From a checkpoint of a small transformer trained on Wikipedia: vocabulary 27980.
Each number is 128 + 24 x the weight over its row's rms, rounded and kept within 0 to 255. Layers, rows and columns count from 0. Numbers have three digits each. The size before them is the row's rms in percent of the matrix's.

# up: layer 5 MLP up, 1792x448, rms 0.0862, rows 934-986, columns 280-335
# down: layer 5 MLP down (transposed), 1792x448, rms 0.0859, rows 934-985, columns 280-335
up934 104:156130081113132117089114120145127133164099140148165159136118140121157132107138111136136087201120154151127141123121148116106110136085184155169103113088126155124166134129
down934 093:127144100148117119157094120157119123133145126114114116130091106118133161109147101143110092080158154108086115070117124133101101089091104083165111151151146148130134179119
up935 095:148123143142141121076162120104164125165144149147114136134095104144107127133176126154119143137174137107151148147105153161158121126107151101147131134130145171116195171089
down935 102:139152141131117124118139090138110133107109157148128146150132151129123139152103127080085131113127090147121149191152101135095114100138111102097134123193103166108118106101
up936 096:093119121098132113168104115078147111105141123099145090065113115143161097149149162152135134143125098089070126120101088117113133100120114131162151093156112136108132140172
down936 095:124142137120131107139163133106110119111122136138127145091131117172121145166142149163136100143109145155156101130107140140103164099143147130143143130087138139136140155097
up937 090:133108139159163147117155149104103116107141127099131134146123147094124146117102090096116130119116107105115085109139140173164140124117136141163107142129115152159121151140
down937 091:119122146127104137125134154138141116129128163144151111143133108124163138107125135128129102146113135140112153145100129112138127111145164144115141148107119152125124134110
up938 097:135149076110130090120122096108140167125111144125108154130105109105123166114069094172129130127175124120130151161091161113134107127116140137125140121159133152125142144122
down938 100:123124111109093183075145136142133086193114106172109154100114157132142104153194106165102119132133121168159133129155146147111114148157158108104130149120126129128087126128
up939 095:125074138136138132138145110151155120156120119134134149140141132133121077143116187125070141158133140140161155144190109151130142158141154094160135088147127138128173085082
down939 097:161116128147138159132125130101125095100102155109187116102129130192133109158113130110139181125152133164152154121160146111160103144099107140149130125141156092093082148110
up940 103:164157106150125070122158132139133166093101123100128084134066119167098150158155128121093083174052108157131128151147172098134130103180142149125142136126130128173129130105
down940 096:160110133108109155077106175121137055123141142082133177106134132150111106162132121076132139128159128109127139106137134157122120149104135095157110149132119123131080133127
up941 092:138115144149088138131113124143115120136125105198164133091140136141102171142164111126084093159104140141160127141157094144081160102138143128139181116138127089121106075117
down941 101:098150104147151134160118102173141191121119156106142123116125152113121136120105128134106157166132123120153133128164155124104123128126110143163128107167149155143130143105
up942 098:119117075133105138141109101109106146118147101091168136144124101125113115122123124127158129153111148129154093123144096156155125141112129122120131120148142139128088122146
down942 096:135133126128116127106185107147096126090156148090140091126143145160136138123092145105163090116139142116134165129109095098121123123144117130107116146083122125148137092073
up943 098:107099147130142147142145123129129118133152131136149136136121175127107140125119094124178146160115089148149106147092092123121149131138140128125159121199123103140129101135
down943 103:122124116086096134117132138134174137129126154174130142159124130143123174085161092158136154140137136124136127149113111149111132112152178123168118113155100154122157145139
up944 103:152130134121130119125139124127155103179130105130185108145104107091127136128073116095188120128102106158135114121124079108111142119087149125099138159151124168114067083138
down944 092:131079100108125106132152158156095102103122143121103112145168102129096092145110146140097136148118160158130132130133147131169127137122120145154169120175111131113080162159
up945 102:113197134112086141113096114152154107145122127071130120118121165154132089111119183100134141136162150154159109124098128138136161094122097109118117151146145136095143119178
down945 090:110086148141141106101126120141097147110164137170119137117161124131155114096146139138095122116100058077143136137151202141133121129145150156140108094138113108138110117108
up946 100:086099143097138075141086095095156113113146107153133091116127104140131111150163132119174123107127112103112097154118144160180100110113106081157159144158183133134136155154
down946 090:120145066144121155101138098181104141107149125095166122116116131163112156123184138107153142119132126124105145155091070107120091112160142129147119145123135089109112145151
up947 104:098179139145104110136172095149182153164159121101145139141119138120132154148139157134108143128119079132109157147157111135116135147143134191159095155132145173190188123111
down947 096:162153075160115166114117060151119116123148173125132080146162130085128096160089099106140154089137103103131132127148182156131153109153170103122100146140076173092124111105
up948 096:128141097191117083119080130123159114076141111114110098177118139100096104092101153132121113104121147134112145105084139127135126107128182122129107146136172108138176138152
down948 098:163099146115106105115074128152131154164092150141144132130154124141145119125116087158109153122138119123127122176137165161161073171169125128146106135118145119113107119141
up949 100:143119132099143125140138149148170141167107164144141136124126125110204135145104112120173143145161107117146133114123179125166156116120134151138126121152085136153107122103
down949 104:142120136156136097140130131115111175145106126151129141141119124135144159106148113092128132116152083090073114121149115156154153143150179135135120131133122146120144122155
up950 100:144127142089192087107121124107093114124145127156114166177108116088099171115118131138128143139121128168120132102153146171141126148134152140121133114117127138148135096129
down950 096:126156143122102137127127121124122104090121110144077158176147143116126153107090102129135150172096149130115151145108159080120144138114174128147132126134105129148158100141
up951 090:110112160100134139127159113112125198137122108147123164133152129120130155137118136169131094133110173089084103134145127079121117132147107138163153080121142094143177084097
down951 098:083087110126128145150105115162117157084083136125173136136093109123084134126132121128143106108107103134072060114138132101085161139125110136112122118114165136121095181116
up952 097:149162102109153107138192126126117097155096134143169156127120086104092086107148159117125116164097085122158149107178145114133126144115143105107089129085156161114136138135
down952 099:107160103151167135147131162127140136120110157063105108147071159122127133132121162083158182136145103156115149144097153128111138098150112143084109103149156125158140145141
up953 094:120139140136162112161134096151147133117077146114127133124155132157133082131142141107091089116139118157116101140134086077103119122140121182172145121117145114105135117106
down953 089:115098182176134143104154116145177137126158131128117131091102110169169137110118125109153124104119117124152131090136145110136094138112134124152134134097124123088128155138
up954 088:108136131095144109136120152098168175145116143169111149104174134136086155124154117159142143129103144108146130129146115112140120124130118159136134128125116164111180117081
down954 094:136118145134138156166145134115100156129119095133154080145114125128136158121091135114174115126148149154118145129107159155126116149118136139125096154104107128108100117122
up955 094:114084130160117130117156156105087128116114122115097111143146104137133133119119157148156094136163125163109117119106142174139138128144130129099089139100090090115119101105
down955 096:176141079112096142155101125128087154106138151111119097167144164108103176115109123146078084099106119119122121106099140132110117123141153108130104130113170176142133103147
up956 094:137178170153097120142109152091121124145127152104126111162142116113109120094150137139123142130122089139179115148095102134150124099124167143131135148122174101108111117117
down956 093:131134127127115094139159052167108115100113141106156138136085137112112093122122096141119112115168119110147161124143163108099096142111125126129135123126135162138079148138
up957 099:124132141140110139141107141104142130145123163123106140126110137139121170171150130136139136124102133095149091142117145111127149138115112161151115142147095169159116122084
down957 106:157155138130123129095113139095133120127097142112074130109167165101093083117138145100115071079129125159137116084138159130130142137131132091095152138135130107136141088170
up958 089:130152113110114151089202178146120141144066145129140155111105159118094121137144093127148124126137104083140070162148172172195144093107142126193096156115128138101114145148
down958 094:143086135109154149092114103097127157164144122145149144150157107119175143108138144118123149142172144164097146141118108126124086168117170111134097122126070138113129135122
up959 103:136137156120115089103111113143130120137103116147160150144137111169183154134142114142120123124157161116165118181145126115122098129148089158107115163157165180141112159117
down959 104:130140108151105101164140152144095154120144099121087150118111112142139114168136095143106120093153149135162110136101160130123104089132130124111110147084100168081144140129
up960 105:136119131084109150091106111087173123111128134115091153142121142148160138157125151141061118122140112087169145158159147124127153108159150131132119101153134112125130113120
down960 101:134113120114114124120088161124152114084136185120101151167119171134152175123156126147131091129141131141126128107107141094147116082119141081136146090110135120131132134115
up961 096:107125145136156159109125138164131145154152136160141129129138079133070099152150084161134149156146151141108185129126128062168159097080150140105108137146111178132122139130
down961 094:176118092112132112127148107087138142133105121150140130145135160128156091089165141156107113153113129120086129146118106128086140131165126119133133188113137109111080144155
up962 108:172133155147146164129094100099094156195136105136175131119123139125111145131121128132102124121169127123111121125129106104110146109103098132118167097066170133111126109124
down962 096:152112103052113143126112123112144108115127115142087141132162150121141134077098090176123095138152090131138140139148153138079101136122152164137115143133100129125157140131
up963 112:156112077173121069168141112106129144113154188139134129082125142145156104140123154162144116119102160154120159116152131131133137145117119154115130105118114102130151126125
down963 107:094131102115120141138129169093127136151097117112116124156122155126166141152117158087138122089143109070124153130123146106168143131086131103145128131129139115143143154111
up964 110:134163138105103123126106127116138103115144153140157140116122122141125153145129071125137099085141102120114126104136132151088102151120146141116076114115153156123136108068
down964 111:151074146128182154102125164134168125184109068111114119091141106140080159123129132117110139082143151162187147116134141097150107181123099122134111110148135130148123113160
up965 094:137115081145172125146132147109095110156135088145133121187127151127137158091122142079129103151121118157101096092160114116150144161126146146145141089124143145137150127157
down965 097:141113091107095124138126123135187114113131140076133127134146123145138106100099101125155134157142153127092143118137133148132111089159101125121128149131139084149157172122
up966 104:152171171150122178135129100051144120133110114132120097083095118152171087126141119136134136148126133125131160122124128114146155084097152169116130138129126171121146146146
down966 103:080104153163108100137102116165121138133140128131110097120121146140162106104138117097152117134112122120123104098121112096159064146102156119182117103115155131144156131131
up967 098:123132146097137163142114126112149116137127129136151103139110116170107134144140134152138185133089129138133167146120101116129066138111132095103076128158151104096115124107
down967 098:091085105106154158138147138096088120099096099084132139108159118131107115117103095134101127146181143159091084152180179114126140101110133174097162127084090107134148163142
up968 105:111152140147138134124141121095112134175127098105112157135165118164140109116150095150136115119211145090109179156164131122137127146130142184142133130147095145107109153141
down968 101:158134151148180070141142148151153103164109143160149176116142165128137109090186140131179158155127118102158061094115109115107104137121105111164119161129188155142128120131
up969 088:126100130105112140191120082112162105157118119153143125141188130118128171153148136137105130134176125131132152129137146134143103150133131159121132091097071130127164164111
down969 093:149102105111155146143082123178110152088126099075147154107071164129179142125125117132098124140124120117107158128092105137073147137151131128147114146085111130137127100074
up970 096:159110106125137164122075132134128103124109117136142140131139086099109119130109146125139071106147078120104134144168114147076161150149129111095158115112108105165199145114
down970 099:140128130152142146147127105109076130151157137142128135162129143160134159183126134132145150081137130098140139127130092090113092138088158129132142119150107142106103134156
up971 100:121184127140131103141136098135160145137098123112138121145171083090119117150143142144129151118136160129088133146081162124116095136129146157129131134144110126138097154136
down971 103:146151153124159136155117126129139178110139137132144121105125125129136137080084137149127141134126096124130137135139168136135116072144142125110110123098098071097143126126
up972 102:150107095143116093102113150125141132152126140168165157119143159155113120146104166134119112132109094143152175165144146127093140093103182177129101129119163083135144124137
down972 107:083157108144110119122136127114101160132161073184138138122143134148172152068164118142113134128123143156148142173112116155114078141099095164145157093127144141141089103082
up973 113:096136105147122139138137101138125100095130173123159093137127151122132158122111138133150095135145129106136121120159125104151120170138132130170129136136104169149095155118
down973 110:148103139154137133129177148085130091119145115056160143154127132105151113133125135085143117158128186145144136114145117114130147106163124124117166112107121168140161138157
up974 103:125117118088123134140139105131145128151146124120142154132111076129175119140145105181154138143143121133129129112098092118130134166162143125107142137137128130146122102138
down974 106:097141155121145127123123160088159146176136151109139101138119112111117151149137142113086160146166092131142136124106143149103147145124163112133116117156132140139136096112
up975 106:116108128113136112120133114120114122118108141137132121077110146135117124121098144065148117101140100115097172116092123150158133080170127122148108110132126115090138135123
down975 092:133107108100091129110149158135113133115105148091131166113108093128129178115139136140107113098122176106122170107120116143124091135160095126139137093147118101117143152115
up976 101:071142134112113161142124120108095111141095119153124111164094122134143116110110109154120105098095149140115146169141088120137119115106133145123104120152115121153121115145
down976 102:108175143168114167141145164125133093094174115132132114098103121094119105114184127163081173165087164119128158143120137109137078143117120066086131112150123107120104151149
up977 106:135106152139115159115147109153121125097152141152176133128112137165153121142124074131116131163140181126108122119114121115133153130099129142160140150109115151165074172132
down977 104:115143124098095138111126168175152122098137171159138161148140142128116123134133139104152130136143109124103064125080122127174101083137134168101137157178121134154144122124
up978 100:135111110168160109125141136170166121090130126081187097193142146131158119142102100132157104126133135116136161162127135118145141146153134079136141143154164077150124151118
down978 105:147124103180133158171112172146146178123131082130166168095107160124145105159140145141111071125101097140167177122123143132140087173098144118107179138134120133111141103117
up979 107:122143145129109135174102125107147150149154109125153126140081148113184114148143108159129147172158133135121102127169086126088126092117123189147137152117124149157148106117
down979 092:189160119141102124103114170116140175114088079151106093102141090097077116161120130156122149081155129159127114079110158095131146118111152102164179143138138096129139123119
up980 116:123116156129148114098109132094164131132121152146128101124139102094127139168119141118100132179105138086145163142135144209089161116106152124099095109138128140130137112116
down980 114:147153133126148116133084126122146139131101139159141169146092153163140130080133137149120121096161145153204109103132123084146106095132142130128150137132145121127133122125
up981 100:156106056152131122143124151112144125103123097142159146128179142103116130136141124198129102130134118122134143189139126158111126139131134087135133156114115110136148116126
down981 104:142167087113121131094070129139159088165097142137096048097114139110137118167130125100102146102078155160095109111127115105125156139163121120148143153134141139139163144130
up982 090:119111132099141137115124124145160139135120093171123106112105112171087151123164128135140049160133132102108140137154097094143159109117154141160124100125089098130147152134
down982 093:113093130107097089163132120158097155131126147112104135137110116123135116127172134115061125125143098123113144108123128150123190115141105097120173134139115121135164115150
up983 097:184136121093147124126168141141123103148127101104152142181127147143097112103133149125138106181139086140143101114137121117144081127111115114110114156123101132115107150122
down983 093:121087124133140157106162112112139165118119107133105082149144132110136135077141146128092153096135112093132159125144103143090156151085096126138123112130127111116102109139
up984 099:155141140118107107159155127111119122120120126125170119137119108110168150132178115124143127122110133136097136071120120138121147145170076109084158092104140081092120133148
down984 102:135134098083134089114105105107159138118107083095112131138148095103144166157140145123097136160103121140149145121103084129164106116135132175158152114126127140101154159127
up985 100:146115088092140121125142138094083108165085169156080137122143124138132176141088140187127094141106145095108096116132149110113156176136204139120127130138191119134129144145
down985 108:155146118122131106137120125109091133114107115162122148107107106117135134115177141132131085130086102123095129121165122089123115119146124148116121142081096167081140117170
up986 098:141126135066115112149142134109123109125134074085171103155105137143121106115141151141153117136106159098150125116167142133128101112125136134129155109149107157092104087121